{"d_model": 256, "n_head": 2, "positions": "rope", "attn_scale": 0.0998, "parallel_block": false, "extras": ["some layers without positions", "local attention windows", "gated attention", "exclusive self-attention", "value residuals", "an embedding shortcut", "capped logits"], "beta1": 0.95, "lr_head": 0.0101, "final_lr_fraction": 0.0, "batch_tokens": [131072, 262144], "seq_len": 1024, "train_tokens": 905600000}
Each number is 500 + 40 x the weight over the matrix's rms, rounded and kept within 0 to 999. Layers, rows and columns count from 0. Numbers have three digits each.

# down: layer 17 MLP down (transposed), 1024x256, rms 0.0702, rows 696-722, columns 0-255
# up: layer 17 MLP up, 1024x256, rms 0.281, rows 697-723, columns 0-255
down696:432493517441529538484488473563526508504554539518548466560471494485485468540484473520616457487576520518487508534514541506433542548486464447473541572497508466472556383457532604453552455537577536545454430482494484560453467545523513485502499445420461511525550549490517513460470556448566506557499504600508517535481470478479551508473441529475507471531458479482513518507479513475491522518548507486511467495476527513506467464489540470496476506514480505433500513482500444561460492504503538518468494588484425462451568550441542515456511547564520460475474572533503486526545537541498512544386473488402466518471444528527538473553547488595421528546494534438500419441508532552588455449479564494544543521541531448489460495448496519422486501501477511494504481457480479418539410474485444
up697:536521521493510505475528466520479462505612491500493450467490495540463501561536577470491479510546492538410485527553476517518502505509577391493545563527523538546468508512509519505483528619453578515476478446495453418470453527468559474526449532514437531585525519477523501456493511536502519516513529573409509469515471498470522581506526611553472421504487525484510526486547504482499525513506478476482526410387475469492510449490534543496494523548529515532481497495510529524468514467513583470496476565494536469513499531468527454512490485487502593441588410461445390555509484533443461497406498509414557515465492562445567509498487564545473527593515404506533507560429520476444446567527525612392492551477468483438554479564486498518476540520592449441582447565640486603516483508537518
down697:577463480455580509499480430462485470555529513480514581477524514456561530448481553480429476524496490481496433484567573499533498549578508428541541477477483539502464560555467546509516489587541502478500499535524453477478489538481413463539505526562503552580564515477536557591450426458437502494543501501466452486488526453535476450533522460518445514551473490504532440505542513522547538384501518434459548520597528445439579471498524424517429511458518563496493527482479470585426509501451519451482517468493434440443536478452494475545512546531480492518541570532479516501474458556536489565440376451457474432485554528520536502490536520515499515529546545585454515519475453483556449550512462499479480419488524408529424441512466572546465468568524475510518496482516514528492521522452525
up698:401488512436570479422535484562449473482521498538498505530514494482490495499516476523413497468444488486486506538455492505479522453442511569563511513466450505561520458577572507518467525453563519461615508545532528404543491510482496511465506496517511516521463551449525538480480496466584519525457506534502530492514507484487455562559559471495515466437502501504495510513508528473515507488465472488456423493467402484530555475509549497496523508475530529476474510444343475460555577420498469465461486441521527480480512518556514525499515508510524536496533494469487491527487563513466540474532528469497551493454461525500505449435480493499493579492457534443486364560400534581489523483512498462457538472487485472520475513463464494624487489527453484540513520530442541493540493527432477
down698:466417557530491514521522582466552569499465478550511518474442524489524557519526523530495503496427513425530515459459481440584470562512413468544513478584481542511488455490480494452522507563522548468510522519486528443500470398516568463518504521459500511526514538545389560538506477473537517520525554529531606509519430513481415494521513501549478407569469506508522491494521553547525476446437452416480553509471551491532556505501573502513493521478529522512501558477454475407531507494512497487486566461542467556440498518508525533464470447470500568496442518509425505501530470537461475512492479432573476505564517501532473453471515479547514491434459499475484502467511454495454491471554543511524545449552506446424518580560507475565540513610513499472493488485470485449499485544553494
up699:523467538514535557473615553446535449535533507577521474526435459536470522595440496497452422589556456558484504487518497471556525563427504449510499475474500529536488573482451482468411459509504530556514505527528577445511513508553532502550534480411488516544478477615485413448447523419490476502569506514427494495509549511488501539471502509519492532544477427537462527524556509513430495461482504465515480507513468479533585561463491471507529465497530529528505443429494457446539529534530492460515528472465478480525524536613486447528490489497516449441493503578422457512537434510503500513525548508518511469463518505609476508486454517515412483550457472505539451462485478425514512507494483540482477483464556492539465528521583470560453532492504509509504598526455543487499541441482430
down699:466465515499514446501463461506567472474529469466500481507507493452513464513539480469468538455507532427415511503517443474459510510564503524517546397461470512569421476624490567578538543492526496441529464486503484494499456562450469509528478552568475532445484464432428519545481469524457496554514463503507476413454514505499514564502524510489509486512575522530396520556505455509532494532503575461475520496497493538524457502467478547548476497480532416524597515530500528499530451521531472493525449403531428453498415496532515533500472500492520477425478509524488511421500544457436484515456527554548472536458560547523501481466528509540504458466552511474538570559511486519523469508411502473488468529460522542524474467420513491455510518489565529544511569502519492449530541505568586
up700:526520557457566490533497564504503412518508446511453493554445503509477491550500514421558522539412533500511451471531445567398532477401516478548443492495474548459518581516480497536541502496446512484504424510483598535518502461499564508469548470529561497483489443541459522471498471532517491510493541529480570457494460495518453544443506459444513507464443601510494502483554454439523525489493417486542497465525573484466616571486420489499502530494473461426458486540561481550450428486476474565506508532492568496486503513540514429500479453438520520476491504527505489384560513458438455432483510522480552535531525506505588488473471512570518514532522497505531527554529435556531550471466438542455511412475465471518520507455483545532545485449524483499516500514511549484531521452458505
down700:436443561488520534458496514507484505460464500437519461510566450500500431506467483541559519480527501479568528511462544469501448544514465561481441539511556571527501519512537436489482475598535504500504546534422494426553610442402447429486506503469555540595514534482508448440481503543437489507471479442552494581479493463497526462522502549528452466478421486474498539486527521507546500508420506497539485429527534537513518465534518487567495519547523504503499515500508553448506501485571556511489541524559479510526451548512476527483561547440496497531530512528489472501479523486505464557381566442536495512547493499438455492552454465468481502522426509560486484584487453490450424541477519473532583435527501509494454507567458480493437540569529522493392489510568461469477495485512559
up701:551567492492486559456528554478490478480497477490591452507467550394433469556444547505452529476533472502485507560493488468407476425427465593502526500457529454519527520491542537506455537571482512461595513442541485472485483416495532570518486514514456543537489544481482578544499446524452528506531491440481539517578493492535435464510509526494510526361441471476546550461470450490484484515523553475522508445522465488465528460498446505525505508550545501476501534555437487492500477554493483550490509526511552495476464487468485479509498477415486520525362588536536591471453486531472473454459484468504534454456452496492502438444478518512584548495511516491501469502463446439515488475549510525619495567524482440439431458539481485538532495465461457531475431494516543539543460495551426
down701:484459465437467516478459451482570518510588525469479464488510624512552478428459490491489458489489475464458516505535544554462486455516421388425464470547483473516466460473521510566490514503477476503427585552486519491498567532512513481570518440481526563465513519476481503536525538492493523527545475485498450505384479541567516352535481528506548466428505538454459482483443477529473496522433524481504485505494493558438554465511525561454546526443463499432521495487460517616506472507534525480523532436485457498530525454463482541451547519437518473544528483484546532619519502553511569482494497471478493613429599458508520494437540457479551544475550418495478528456471527450486485514540564430563527480552458489403461578474527525472496536524487474486460526527526484439566470509504519
up702:526474545525465527490612553523522462417438526471548496540522444541558539422513491508435543550524498576522527489547477542494507519477515480506446544426506485524533486645586486611498444450447496512481546475492462461460527565493579523594484479492529469518575430515472436500461518458482471449572537538511550478540506555465516472445491473540495518506512528493458486529471593503459492529566458536513472417463506447565506443519450529561488481509533488526520523441476473524561505495548467457510433560405592547506468441379541553507523467532425445498531471412483461557503506481502490484531473532506431524553517460484448461467496551489543520481485481527496442536520501569519540500412469540573447510519507553476580585468506580536538463500471553514491466581560423481460453481544473
down702:496538501440523469541452472534474571493520475468490498541531488529474467529511501486501476461449493460532545493503527476475540450542537539457498505564496508549473478441439526443427459444492439515568431423548458343370474537486508426491554443463452456456470527510583529486478468540427442474529401446367509503574530421482553538566558460485494464507506488501555407507510494495500487551476467465475462453472432602460553480497542496468471525435509493447458508514551492463528433437452512539500550527577401479438499578491497498446449557557518526480479498486492501527510465512495509482474482539549438461468443452501521541458497539505502540503512576485493460466487482559536548503605529474497528480514549503452437535517593510502507524499510524523484470502509470532510454436439461
up703:521462542511502484492477525512504513500527439515473558464452481450490494505501542561509441557461502498543446465495446456460480606521491597485475579451473512468510530443490540444553459472534533556508570499448421550595496462484554485428457523460413544535455528454404520391531458490535503484498511534502507473499501384434482454468483525464474507468516538487548461488544461495451507530450518473612579491456519577488527429478455506555457536452503501502474528453500535456505510414469481486593544427578496470530484513532533514482455532465449486487492533356497533426483504548513501548468450438544521530513482467493517519487422553523518467554539515509531452535503428496461562475503564484444485526509491510466541484499515536556565445490509419516478442570512475488602466472531519
down703:510576423505553501499529531488479580543444546442544552471581539465464496522490495484423528526474532499492526503478538465415450432479521471510517419484503520498488547495589495525492419475473467427514456487492498469493469497436529490450513490541524506484556553494435488489542488536496458365465508470526452475485569474543460551552422529521521511536496510501538444562475478553454469436501532444443495510465551545507476571456546508478504449459488529514462482504510513506466573452471472472513511466520518512474451554537515480566474498530575502477508468567520434542469509491514488447523448470564505493537562523432453559635442569504495456525509520507489489504508475508530420444489488556568545533505529517470501506531563505557431451449490458518560587472527503575469483457458583
up704:558453526515515542462509539497474426482540540521485522449448514526497483475506436428472537518515528530525525515566504519474470553528502510513427440483514501532417491438540495462543492460471487505429555519557472417574445540511509492535421520424454518479516474541501519532490511546511557517515495474426566552411501464520495549479452606495455517456534506451478519431438506473503520456541541441537476507518424507428488530482542511480501518491580487519496486461469483467509466488533465488525450496484516481432544484437479510506515436526469582490477454445457523509562477494541513449453465459481539515607466453475453422526522502510547457535491528457481480608576510485446501483522498515526437489521505512434446538511488542479444540493467516487567462537567589521469493448547464
down704:470480522422466482504487545499491506505491488522570486521592504519493576452474444477548487504483522509520461438531520505431469509555564508505494481511444482543452564471550526533466554496456554588551416504505519560473480531536585573501436497499561445461572525519454522512524473471512510542522493478527473579494503501444566554463589454513513517491486524504530469440507588496446521577497514511463541548534524520504487468412502503529491482486488497549490505523479477434479509582538481539487533573454578476463437550558510506511465534459521515554484494485521488556458510558484541540421487512419524527455506548467507491540464549519583477509465488439545490450521476556505540514582458486468423570542454455456509393489480547538529464526521438550443465468489501468459413529469500
up705:521450492575503506485551603530503477442460508532499498484445524405481477511464508445482478491513471514479457508507504497462482515578403491570445530532475535498469492496542479490493457458573494518501552553434511551476541555543530480497401530548468459508492516475524475493531515533533468450535601421451501473514581527452496481513549533475512487507510528472512542472595486531569539518491544500477519486558478455494540532541519505548582539534504512530501460517505566524447538454576461543448395514481486525425602519553523498464518506489476529487453501513449407503536546509523515461499447509441470519504456516496514437506569480492526444516492502458509489511495466538418422537536505483499506519543461462510538550426535504443472525451471499449474428449508557506555444471551528
down705:492520588464476383488506542542484564539506480493512491474467462467442542453546509492525478449491460552481550577488501589494492515522570530517542547508489557605497516524445510512513473556522455510414422549552496469474518487492548515522506505507498493487507505560539485538436459553492450548535466527490451451470509496547528469540519399499512500472504481552512430537504473480472540538405489554522519535514518514540443484514512545522494556459519433504502553553465507594444535479457532525493444522496461458527488445464521510480550548407520523540504427565535479461531441481538478535486499496485472491421415582514497513506528490527400536489445540471413496494521537489515517560473553490482505524513482474551543463469522515480466523507465559482535560462470536426493493413542507
up706:517456587478454567478533562483547478478466476485535453506477566558500505478605500518479448448563503436501476487488555505550478518544476423436468513474507516500565523515459469463520505493512459502501494590493515487587529484512521516475462527521537510517493456458430527549495545473456497438448547452517515491591546479434515523549405522471487534457539509483514567445444480480513541576508519492475474526501512478517460486366477547464531441539484559498483488484442523531535417535553463463435472523595527501542536516549517520534469456502461557494518464541509487452491488523521479468463489454531472452553483494441416459441465489488475517528457429491580530517472449502493508583556550492513498448477536532531486545428546483527439455445463451483517490517480475560480479598483551
down706:470433509501528490571454593515407506467461521487513435468551494482468481488511500482486504454409465545470523534528514490531486415541573450455570508502470526495455535548455492575478506432550524433527445491431512526534532434489526509419504531502523522515482496530442382435451501468456557487468456476480544528444579473514533493512505523491505446472480507480500496516555502506451420510451554458477480504475485437490584506517460455480490514440474568553468431437474500512523474530614511528498515452473349490557508529477497506490506479518562516489503565452484479509537495486599517458485525501451554499488529531590463427505498535507498516465485482550560455484541568530506573547472481509498501523558617519512490558482501499473472455429507565504422481547458508463535498510549448
up707:404549594529522480468613453470485458510559476517538557489583416483504540458455502457521542488516487442496497483522535570502535533447435497466472453429589537459441457558462466459520541470502518509455485492565469548524529448524505501494518436465493493554516520485471462539465568532484535508477565526540451462559483496537556470476449454487499520523526509496517500545480571494506534548444547450507406488519521558477534522512524535403458554539479453440516518457532506467487473474434489537451443469469487490479509529564474527489518499442554520472495458431459461469488489490493491511559489461505505469519510549461460527482435509516550541505501541489523520470493506553514492536530421542495581493538458539501443582550572490552545479485457504531523442551477511517541491497548569
down707:519585438454502470449506447463486509537455519506508519522524525503449405525532482514517516499521452471480491565498433595498452454536614494485519472510464481415520421472492505507470466514541482562485463442443443521456521459479458487527546564492477550488536494400499516452483489562525523565446477544531442501541483533502505447536491534484513582524474500461539515516558494539453573425515533534505464449511476572533521508455535498469549501438536472468495496493491536517506450541509448503609498435531515494549492521423582446550499528530526478531476462480563477417474482516513478556436453535399533575467537452584572464495547523462511556479487513450460540465494542452544505484551500454530463484512465520422478552522473491508455525504472566460483584492518487530533473536473609
up708:473517542514480481492533426522478553454477560557543552479539532571510452494460531543468555402436476497506532472562593483495532513482480493508442576526547480493424531478511492485493479477533535496507545461537488582508579496530493476458483531505514524497553472435544491502542556548449525466531521507517528480440503450449531555480551457417520427487539486479492455458516480538413545549484472540528481508467579527561513454491470439532527463480473584527537537526490611506542608516471477483478522467527441509446479542520546518386543533534478521550487492467487557469481474583522525451475477500485510489468521524571507554463554570492523481482582499537487524463518517488500495531544446551479497520492572448516533509505528525461554521500511491489517494490540469493500514484507507
down708:490509440498471539472559585484542495507492480470514520507509474515475478481520480486593510519500525467484574567530439519323500492485475567505480422508535534460469483593524510466495438450457500508613526461506523477546485468579471464553549545556527506458498473418451504459507458490567553476514590446522532521440514580491520458486513468515497519504510478565492470461501515485459448471475486446578570501458515534474484544545476475472455479465533451455485465407495450523522442487517413472565474546527487568477479429482478485520463551522528545483539535522456463551547479515514526432520511455466521532523486503496517497488542491471525570473547446453522403432537528496480510536510578485508421524485524460505514523480505512504509519435536522519467524572519509519507454515521466
up709:572551440528501495447458498591478456565489507490526458563485511536440476527468441545594428442500443515457486514560518576535451508474506428459537484461525536433497445531483579495509431447511442540523515482513443525433526496464453515546453458537483541469451539536410551490412495512550443484422515487469425493525549481566459542472428459542547502514591568538537520589524473537509476457569502494503536536491512489531545494479457536483512565516528505504571491565512526509505467426454547503495594542432541537415491444497508534477455505564487397525463536515493551433513481528562425499555548487478556505496558464496486505482500544445510458466547542594536541481503437508509508549489492548584540539477561484479493433475491527480580453449505529539505508495498462491516434478536449
down709:487498450472502564477434473607507511541459512483525477504459473535504452539476497525540489497529515580459505440520523504514454452596433406535499546482425508416504611455493484493506463494478508455440503503559497591526494564538471511496520501500568476507473560510529527533514464533528505472550497490576493610446469456523452452498528453483483473575513529565499519551515533521453573431525541543529569555498488487468529462497471516532586521548482416539518544533411534485549516526481533474461488482485545516524490459510601460437520549487501478511461562516504516467497427556516435467582566442548508503472527456517495507423458597463463457570429451531553521532550457511541507513471520485484516507484493472523523508484460409486453513486466480477546508433530529493469591474539436
up710:443496480579494494549510446544421520595479446530538443456468490454553493498498447464478510444496467522502512476494506460489453483526522488478498473479538506553437560522489474492441553493554546574487481491528545500490454496488495575525522496512482512519465521484461447501437433524478484546468528573516448529516563505577520502539474505438475458514588330463501461466511548527458488484543488464475540478459595505527481470544457503506456503536430499463531538460489493515461476541509502474502492542588438550491521501555555480516529454502479509445481500517498546509514450473491534469474575497497546491555491458425565505474506570487480569499452525467526485498521563506455523494519488638474535512524524529461469495498471493471588498483451486528512461475514486470460430549547485
down710:475516505509470473497493490521570502518529525496511521508510478484498535536499512484478510482446453538509423515523523499551572512511508508407540455421511545498473462534490527504432434550589504524435557479520484578548524529606532594517513570627460461459436535521512418548491460566603463538531525480478527503484479478498464521532539556527464478499498455497524464536496538458429494492550490517495471494553485444503485554505541481520487466464508449468459569533581489486497570460499443452587454512441463445491548516531513487500572529518471486507482469506545474492505464493547494499517472457484536492472509488531481456540448536517485512618590548522546547433556590534490467561494532469441445514470467560520468494474457449513510534411458538559520412459475472448511502524520498
up711:502455532440500477480597588475499543550482472533459430536503507489494507465473520558490494502557573474434578532514488536478496516451428542489442587503494452411537476480437449505451532506493587509568501506490475514457433419526557527444477509492462501517497534521454480500499555464479507492549537479445464495486476472456450529467476508482414543504524491468527498458510540495535487483553493484440520508543447542492459484420529501528517476525480474557506564450518494549547494516497515436466538511429489466503523499462501547540510564503418587535535492480509525484458478526498457466424523568528529487450466456498548497494496471480567494506513485460440449507474509530560557532447481468488512477472525549530481489477450451491547531446441557461456481558472485503529537417599452
down711:428442499496448471495471436538461516539554485409526501439499516446440527511530516489559521465504529485581471468518496553575454489510521486561545456452518488497485496515495487510537509516481541591481542518515481475407424463523510493484424525445521481451514502451546500555501502448497404491492476486449472545451423567501505527470550444499479523460475464461538511496506542554495529492459492488482589514488556462459531484534472542520467400482552485495471518536495466509401555490429481479497505473445487496520493595596495582492518504502538513487490478447490519424526496526539503438501508539498483452482461475528518420424509540473473495457461465421511519549525557531416434560462475470513502574496492576512453435489489575494495553513524418448477477474535468505525506493495539
up712:519456475513465419548474493504478558537507515495534410548522523475541488501509507505432497453461501465460532493538502488556577516468435494494450518487462513487494503535468387432503482493610555501522473491517504479550445473417550439502438466453482528455475527432488393459463503505573459527486551458459507563547493492516508561442474509447518507525561545464487456471577508482486545528506535540465454484509534525515547554493473547524539471443604536539537590504494527468460433513465486443542464528523490516464520417541498400525572538558534510478498447480508522439540501525523500445495498513533567551483564448491463543496535532431542501494501455492516539468513508492496519550461444430461492458442464480492468529476434475502503512402504494464548476496475457572477441417566496
down712:532498466560482508505483533574515513566537417467521522589528441500505505452517492462461448567437472507490471493473535468559526513451551572444555478390473540470525472456435476491507453498502511495440499455517510540547471501529495576501441541545508462511492488461441487417542545463589518438571509440511510516463505456480526600400582528482471469540521567514489509509555462510476532518442475538512492514534477586460453463495524494430590538398435533471494492551462448551473559450487549465555607466437541474469512523519536439530495503469475479462548528534499532460511477405462461479475519461472498505494486488416467466543503459525521498538555575469522535462460537518532517492581458478476536512511551506496501574504571512519446558516523553421468479537482466458504465481598456
up713:539489449523505461577506505565473509528527514516541528485496547510465510487451537432467467492534524518531520508585483499478530549535488480481497483406493558512569518533492476567550503456529542524514578477540517500534455463497479457488419527510477528521484587489481515540504497500500422522543519525511545550495498561469537499499503411475412471502445518525494519421497513532494546511526514408472611486478510532488476444529509484462503492496514475544510482533510507491503530504511486489546499398490481551515427483492489442469436471520532470507472523491430453513489428540518498518533485436505463489460464424552504539472530502473456528439498466557497500440498456477458458544458551515513435395562524510457533445548514441513511543441468438458544464472447479432534546495443457
down713:486540524478454493463505520484487536508527478468514452531531460571437504459498553495492519497452472534495429486476457535524524450454467588544554459444552491483538472516533560539507489433530441525485460495499438516467503433543507464562492527438530481494561451484489502521511462541483454519491429505479501584464474483455481544503503586529507511531470523525440513562502548472482472537491490469539533487490503452444471481520545492527518512460531506512510503564498464493498546450447484497462560569481532535487536526514498472533489542493583537491463516577437575470477536478590520593512499469479515484448496556398557512537522571531518586468542511532495542516454494515475460460497468475482470520498566548514491469546501564507404473524525512524582537507412516489442518635504458
up714:538540494469440492416460379536437460495493517502488566481494513471438420483537495546552454436574499474461443533465473511550502519471448536504498484512544534422476497533450467488475520547451519472594505464552475481545498540494474473489499381527502435547506495495523457520517478417558475573490477472479474574488460507519435557507469541559512555419486539465442473492540478477495567416433585569439499407502565454464493538512380502482489473462480444533471485522464502479569526545480546507540493445492477477502439459492462441500497521557478484564524494522451491531528542464548469550521499579479477535457546490543470530463517558504496495473552529502442534469512477552563510520488540432454474506524533532487542594515462529429493512501546490511461518520559444481460568483474431
down714:435502484519422497573505499442508426520468478610433516450549554493499588580447526467531469455514552487465525483469540515548540557499547565504544539446507503486464476503543612452533487404513494457501558528516540496473491431470492510522523475524452507493538560480483528506488418472514492516496481439485550510501474457489524497501578541530502492548502558519475460469494476550450509502455513583503495504534443481506478450527523553489512461452511559516500540489490537520475466509436470501455555498514519459479515486481556488493485453480541534559449499506536366462527541515535527482493526463459498470546570514549423485515591596466482553410487485495521532439537537537476493440473445486499464474507491536444584502469493533519553517499426520512556564418530521547595474464494625
up715:475478526490478472462468543517450554457598529496527416481540549497498473497544500534553496532524617551515538590516498533518503540506524490490462559586446526521489555516560470547426510575539465569588519597485506463534505545525494487506455529504421528478486537498595433477528420482444460460517529505466418489478456493466540463516532524445497565516496508478415481482605544518546523493569494492531468475591487488471471585481538481506530474489528474407489544524499512523471489547508483516493521553441474523521482527530543492466482507570498576503468554460540550487485522524449549423485519510477502492484509440505520434507498532482549417645453455478474475525498461525509510503544498500542535460563503452490462478575435493489490543507445469563511448500567433494514502533460524
down715:537533536488556438530523539480529522543481536510462515427442495464496462475579477506559489560579433443566491503503462416520529472501451445535552594510522523486472490576475508499415531462513475479488509460529517491453525516479459534520520526508521446482549471535474511476527475541452547485530542518553502498583480536502455494479471487541607466546457483565539503505490552472468474518469502448547553533493468451524462565437504450499511472555444486525518506518417472538502452538590481507520542547538494433501506496535493556543540585479501506530566493512520558554485504488476445478477460473469521517536514506485509484542496525516460566478431519476501507529505578500535468451472494521541457483494522482427555543565511476436546536537481509445414492473525494515518494541431488
up716:458517549431459574450529454508491497528563530576486459528482501399518529419527460558543498496511426493501522455528456409460510495409539492524579529465524498518456443531498497456550468551522540520487555496489526545487582472452533564510530471492532499512474428533505521561466508491451569508554485459491473582503409516447511555554475513470516467463524450517528470502495542487512549463473537515452472545512486498494543469566473470524507593522464475515436521466455502531402399472512546590518436513474420522508481447519564539504480498505492510464496496513577508481587545520497515488543553505469485498517455421411448567460428516536521530498498506565524535502497384529501423475452487485410481427472505516552503480431488503480470460447503529620580487468501502488488504495471458
down716:559485474456533534522489504460492475542487502489499502527472466482519504492493529488443439521574501487414484492493469499454434475468460514500485504477447527491533443429515517474464449503579521524489502396479544519545445441539507503542431438469515541548463474516446435521531487478544579494488511474570421506579469586462416523509497436470509508550539534466502524486526457461482522422523476540467472443561441430540468474516463427499448464512460518469485521541440574505472532557533485547495501471494540504544552477429500522496496535484539434466444459471503437470497459484496541460503549493500489586499500551504582512540450477484496429529485566504534538523465463542481426570513520490527412497537549548466515472537564472496537496489478460537513475447534527454523486463510521
up717:492453488469503487469480466437511505530550507512482518521559481543500490522564495566389472527454464499458513519585563521522510480440487545534451496518455537465523457531538482538541539480527507458550477441509484428506530467543535473507513506594520487516482505481498523478600524400467558460495480490495501502473562545492484485516499464436505480499532580479502577539454436510578468476512506521466533511437499484581462513486543516488593487526550397493537535472460465504436452540559499480515486533502466426552522468512520578516475480461509496542530466511494483549490503485517421474477506494515512542555565450433507553524509511474504465542546478473587477436536538497515480484485457507532472550487506456509422460530510533482497462515418463461497466502526520587553499489471506
down717:475474582461478532483504492529571600522423473495469510551426504553475479512425501444515578473493471443545457456424432492558536461530503397420461422516496521505507528481503496458473566532527470513446531500501510494555546441519523494520445496471539450545528512526451539549468502526499518542567479457509457544509463503496462465506509468553532543434529463493482489471520523582462524498475450537435521517522511495466530523536465470498503493492477561532531452515547454474503571447443451590505530498516523497482563458534481518478457525471471485501523547528550478486541446511523530494504482458495477557482507459481410581496521481517499503500392504476539451526526504529490487524538516442518525516425553556489492542467563492438474537524540495461427458468522477496524548500564530
up718:565482509483471519526465469528485494504522468447517482522523448501452471536479545521523493497505506482512488443507471522406463457451571563545551481538528466469447517532481492587386425490509504525536529499513560473455507500556517448512513515510449445515443539543533483449514500477466464437534567496540481473410448494436490528538505545469465473508452543462512481570551522506538526496517422455503550479463471504463555554482496457489558489550498435489506507474480536503527490509518495506466531509555486507495426419492605454550545464439508403450514512483502507492518530476502478537581506498523444505500467424485488512463535577550425530508514495608503558544550525503498500484564544528477450514505517515468485513509530558519583399498484507534538477492518477524497438503478544
down718:465512477489562446469521481502482491490597491521471457491553499523513454524505492503468553504517507534441426471497471511519521586482529530520485511468530447457506439505532526521451439549495570454512495585509498450508448516524529445516466503489495430520461474465483444442457533469558487461516454490599520485573515467469411508493488457483511506546485471490483488517538537563498466517445465528466479556523525524507457544503499529455603387515517607530505470514472573490537483433544527531488408481428536451492487523466452525470525516480526530433525448509472517522449446431460537468433520551507475451510490476481487548513540536458516525438479501485512510481476580546515477485489502514533526510446552479579440520519480543435433475524458515431525467526499490434499412567446510
up719:482469516497497527515529529377526498435536472517515458506548498485555496497548577455534526522454464425536515544513554471497514542504525544479471487561527517418499538481480532473479463520568484568433507422481528579530628593558543462548555431520537556536476509495497546516511537522541514475496505531520505465489472542490570431482523455509552463548481508602499482473521499532542476497519466509518481520533522528439540451477559567480519502462506474492518545499380467459517532470455467554440582412506472485585516518502401523439500472487467448463551534533537583491474473442512447527518496452503508529510512475479490490480518512492555524458500509558432544520446483531453534460535509424511566460480518438455552434527475560435507477445513502546515508544448530531480447458474556
down719:397445522531477490457521471521502412487446490535514519514574524516478466498430479501539530578548443473561515481448507435507510487393518458500502488486497423533512608541498489513537563463467468489493551490505572511431542490469530389519432512535566587553515539546497482487455518500562455490519510426461489548513470513499453549488517520495478595434498522483503446542535513480523557519517524496512585471478547518501520539464426402495508515514496522436509476480531508489504516500496529534494513453459485425488491567526491507481496548560535478433478508490563454444527533510485516507491464433517460485464481476441505458477411517502496478542507531513514472483494519533474506465461450507485489535512508513587515486499491462439482506494517456517479433368511517473572369427530466
up720:451539466551536531487453490495538483523512560495501507463448483542492548525504526479532544533552409559476541461464493468464531529501529515428444471513531430444495457440541469465469512532496502459469533471537547452475543496551587521496491545521436541485559629476495523464467480480490531548399453464492525502446439511545510503451499452475493518446538537501535487471501559461477445559550522446534512453467554523520487513530495453486509519513481502421552488532479508522491492483534597524519510425531468468503471463542457451474481498433547507433529444436479465504555502505518465531504509496493535450555517458512526527549438470524500584480456508512496512498422473518549493552480447480465560499465512538511484594477514542517553524499465449459504545446523495468551517503482475
down720:460498503472494485439508552551509501535506520425544529485567558549456505514473472532501559555546522544550477514524520460539493449515602498529523502496466440513502419460444445535549486472490543495492450486417560443516546491481449491452494416579566513410500509494498563491600513435555460489537414558524456515489494492484478448558489539455498528585496516491453469472524456574535504523512505508494525500470468413532491547512558524508502491479535438446463470522541505519445518531521484520519456447501497507504500553470492460492430516480502498536479590552452500517550425523552600520559546495546532454485553481468490505398517535428482498502522509516448516470485458517473532540610565560561463483488521494528565507492516483469446488493565522459487528483504491510530493512484489
up721:527537452542512461541506464477552527511479513530497421566477532507554496556518482524568610486526453467501516445559525486474521496493533485498522519449458396496500504536550454492478523483450431479471474466533538519514552427534535463486458505500367439494552472506474520527557555474502428471421515537512494547527555515557554470544492492504552524435509511491485495496530461522548478611472489465485508598461545492467542399490498482477455490484467496549501572520462535501549494516438513535535480523599539471541487462447443507577515505545509476495532466538529475493493566471520437515494446519552504450585577447475590539491485508588440467505457450475458537483559519539562540407566411511524469561553464534528471500497497484521481548452552446546560484518475484494488455424511510
down721:467561532575473450531530456513490492509520525577453502554525495492517637587518538472537499512510451561421518452514539481489492422472485519514545633480478513499471502524432481443520477574470533512416519534528438534523482439521484476456566535504574496491457512500497542462539520506551523518484460618479477541475427535539491502513504508524506564454483517465446445528461509505499472443544486497483454523505500435518515472461491516538503520417441563500435486583482569553477556477453534567516495485486579565492514565513450513501492508465509562483514480489470502540516530557512487565545510453534501500478490465520567523505522510446489460548479442484475477501427449462480569531487532408472498579509505463551509561561499499530462515539434458503551475594506419459510567413502462
up722:512451512559473507506526554480479487522504539548583514495493422582476563479466455483460369465548485504530501494537533482544542435514435489537454475464561495500476494467466498476470500530455537561545480497488476558504489508540441517469525492563456540523548484417506478569449450531456585554448504455466404592505472598496456471596549538517532539464531476549474471496492490516481463473425550512511484551467509490459478543528522502484532454502451491513484527441524465452421458460510506506556501507457469482477464556539487465522489534431447574543552582429533503478555534566408531509522488538465442500475486523456499521523467534486444466465538559489552493469441437429540560477484444542477484463497466478585502428489523473466514535506456504516425481493455538484538468527584434
down722:470546568579426459487463494465560432453525496489436420513500568511475501527466556536568537484581534440478464512535416486525467523517476511547496486489411515523530509479506445491513488567490461457472562489476491522452484582488465524551547609568492481532506534510479553352518527499464564451459472512564486503531447482490505516463481485503499504484499526513521411460493494465482486481531517477445563454526531510485475563494561511497526511480575553475516483521464443520553567478471566504434543496440484449489498523483471512499501572481484481464539488513596455477486498549506461524462512512484578437498528428521499518512577541488509478561511514397528530523509546433490469533528542467543539441514494481542543548491528453508431481517524490479509529466580455467414475550457570
up723:513529470457607524504486548558534503582555419524510471479583574524423463565526493502558540504480496529562465473506482457561450550487525522412441473444464594459546466431471508490547467505520552542522502501474491450566598465503486505446430547462482482494500421492494477514487526539543565512479593543446469545462373568492458536537534520484500530523502492459555491436504493521465524540544546522535487498582424492473565444304508508528481485465550482477478442508483452569479477558511538473559463475523436518576490498463520488491557459482530525557525588472456529549467519533468473565513507494444470407514509487450454512506528442502440495440524424457438452399528497486479536545507440555537450536477580579491453496460492635525488428474496393528505427474454485502524463492485504